Each number is 200 + 20 x the weight over the matrix's rms, rounded and kept within 0 to 999. Layers, rows and columns count from 0.

# down: layer 2 MLP down (transposed), 256x64, rms 0.127, rows 223-233, columns 0-63
# up: layer 2 MLP up, 256x64, rms 0.166, rows 224-233, columns 0-63
down223,154,176,176,202,214,189,202,198,193,204,178,199,243,188,202,221,196,175,216,204,222,219,202,206,209,192,172,187,205,191,209,202,210,206,184,212,238,205,196,181,202,148,207,214,206,226,236,179,185,161,187,226,200,206,214,181,186,203,199,203,206,205,210,221
up224,167,173,176,187,167,179,196,154,228,148,197,211,220,205,225,205,214,232,186,210,190,213,198,164,209,205,189,188,190,202,162,199,192,180,194,209,203,203,211,175,218,202,168,201,202,178,200,194,194,196,179,197,211,200,221,199,160,201,210,222,191,190,192,182
down224,180,186,174,194,188,197,209,189,208,191,201,208,223,209,218,222,212,209,204,214,195,203,200,187,199,198,179,195,180,206,177,190,190,196,200,221,223,205,198,194,224,191,194,200,216,201,187,197,201,192,179,200,218,196,225,189,192,197,212,220,204,192,208,188
up225,160,181,209,174,228,237,197,198,183,206,214,196,217,214,193,187,181,203,205,195,197,234,253,191,185,202,172,233,180,222,189,188,194,183,213,208,235,211,196,188,220,163,194,224,181,184,223,199,200,205,185,166,223,182,209,220,239,226,192,184,227,182,182,206
down225,204,186,204,189,191,202,212,205,169,192,213,172,197,198,208,203,258,183,246,215,202,165,179,187,221,226,214,167,227,201,209,219,211,210,148,208,179,180,187,208,173,209,221,197,220,191,193,210,219,192,188,216,161,223,218,171,202,174,205,220,193,199,223,172
up226,226,176,136,196,182,175,219,216,182,198,210,212,212,202,198,206,245,197,205,191,214,211,246,204,234,197,237,171,203,174,174,193,214,176,212,222,182,216,179,210,214,189,186,224,225,179,196,238,207,220,191,192,210,223,200,168,223,196,197,215,200,168,198,167
down226,194,217,136,165,175,170,173,210,171,208,236,209,189,207,207,250,209,174,206,201,191,214,185,226,208,241,195,211,200,209,167,203,184,189,199,197,165,210,167,201,207,197,227,199,212,231,193,177,204,197,193,223,229,217,200,185,200,180,198,193,191,187,259,230
up227,211,219,164,202,164,205,225,185,212,156,205,191,197,251,169,200,219,188,215,197,221,215,211,169,207,214,206,195,187,204,180,197,224,189,174,193,197,223,190,212,172,188,202,225,218,204,210,212,192,195,209,200,236,199,181,183,164,169,189,203,200,219,193,197
down227,225,215,209,198,202,188,171,186,213,200,204,190,212,174,178,204,222,234,199,195,194,207,184,167,180,206,223,192,187,202,194,194,185,236,188,217,229,204,205,198,157,227,208,164,234,228,194,191,203,201,192,225,185,210,218,188,166,171,208,203,204,217,190,208
up228,201,206,225,190,208,184,206,226,233,206,198,212,173,201,199,202,150,186,186,180,209,169,207,225,150,205,200,178,201,177,245,190,188,224,186,190,213,181,200,188,205,178,212,190,238,232,219,187,232,200,209,210,189,192,234,221,197,217,221,180,225,185,209,196
down228,198,208,193,224,192,200,202,196,160,191,203,211,243,195,212,188,224,202,194,217,184,227,207,166,243,199,184,211,208,234,171,203,214,156,227,209,193,241,204,215,197,232,200,210,137,182,178,220,144,220,202,205,233,210,145,162,202,187,184,220,155,229,190,191
up229,236,210,184,175,216,206,203,207,189,169,198,202,211,183,212,174,212,208,236,238,184,216,239,165,186,187,195,194,187,197,176,177,191,220,207,201,214,221,200,171,208,171,185,222,215,207,193,218,218,222,182,192,249,233,203,208,176,232,211,181,195,183,240,180
down229,200,217,192,184,190,195,203,199,202,196,188,192,201,179,214,184,228,192,233,239,188,203,249,176,197,155,191,212,168,163,176,193,203,201,207,205,202,203,205,179,215,184,189,228,201,219,212,209,227,201,180,194,230,197,211,194,181,200,222,212,212,186,229,164
up230,202,210,166,211,195,197,212,233,214,200,207,188,210,194,186,199,185,200,174,177,194,242,215,202,162,179,181,174,198,191,206,208,176,217,178,232,203,215,168,207,212,203,199,181,243,151,214,190,208,191,219,192,193,160,218,173,203,191,251,219,218,206,189,200
down230,192,225,169,220,171,216,254,191,178,202,207,186,199,230,199,222,234,187,196,205,199,196,197,193,230,180,207,194,205,190,205,174,212,189,229,238,189,172,211,200,213,192,192,197,202,180,175,197,214,179,188,218,206,193,216,199,205,190,194,200,200,221,179,162
up231,212,189,185,196,201,232,185,191,187,189,199,209,211,205,203,207,198,174,206,183,225,197,201,206,183,198,180,192,171,190,232,214,171,194,220,205,194,213,163,208,197,178,206,202,251,192,211,196,204,227,215,182,210,202,203,199,219,213,229,261,203,222,167,159
down231,182,185,189,190,192,229,239,194,199,196,210,218,231,251,200,225,190,210,226,162,187,226,180,208,188,195,119,197,175,180,224,218,193,172,209,229,186,199,197,187,226,183,218,227,165,178,180,147,187,210,210,205,211,226,180,219,176,197,207,269,200,193,204,200
up232,184,185,201,191,200,231,194,176,220,221,211,164,234,216,159,212,206,233,180,226,228,174,208,223,187,181,222,179,140,239,197,208,218,198,229,187,205,172,205,245,207,238,203,209,216,218,150,227,169,206,188,171,197,211,202,207,211,177,245,240,190,154,238,178
down232,145,165,209,152,201,199,184,244,201,221,189,174,190,233,169,210,153,188,177,219,232,205,194,208,212,194,218,185,173,224,179,207,215,214,199,196,200,207,182,213,233,235,200,212,190,186,199,240,178,162,208,223,220,194,188,216,213,215,195,203,217,171,210,194
up233,158,187,175,183,214,203,186,188,176,211,230,162,197,200,223,192,212,190,196,206,207,195,201,181,197,216,190,186,159,202,204,211,227,141,219,202,192,192,217,199,241,196,190,224,206,256,199,229,223,208,192,186,214,209,181,179,222,210,181,210,220,181,201,212
down233,182,186,177,207,194,220,218,197,171,201,192,169,216,203,198,184,200,165,194,209,199,161,215,185,220,225,179,185,178,177,161,219,208,194,219,203,199,194,249,175,204,200,201,253,188,236,202,193,224,208,212,221,237,183,187,173,235,179,212,218,216,174,221,192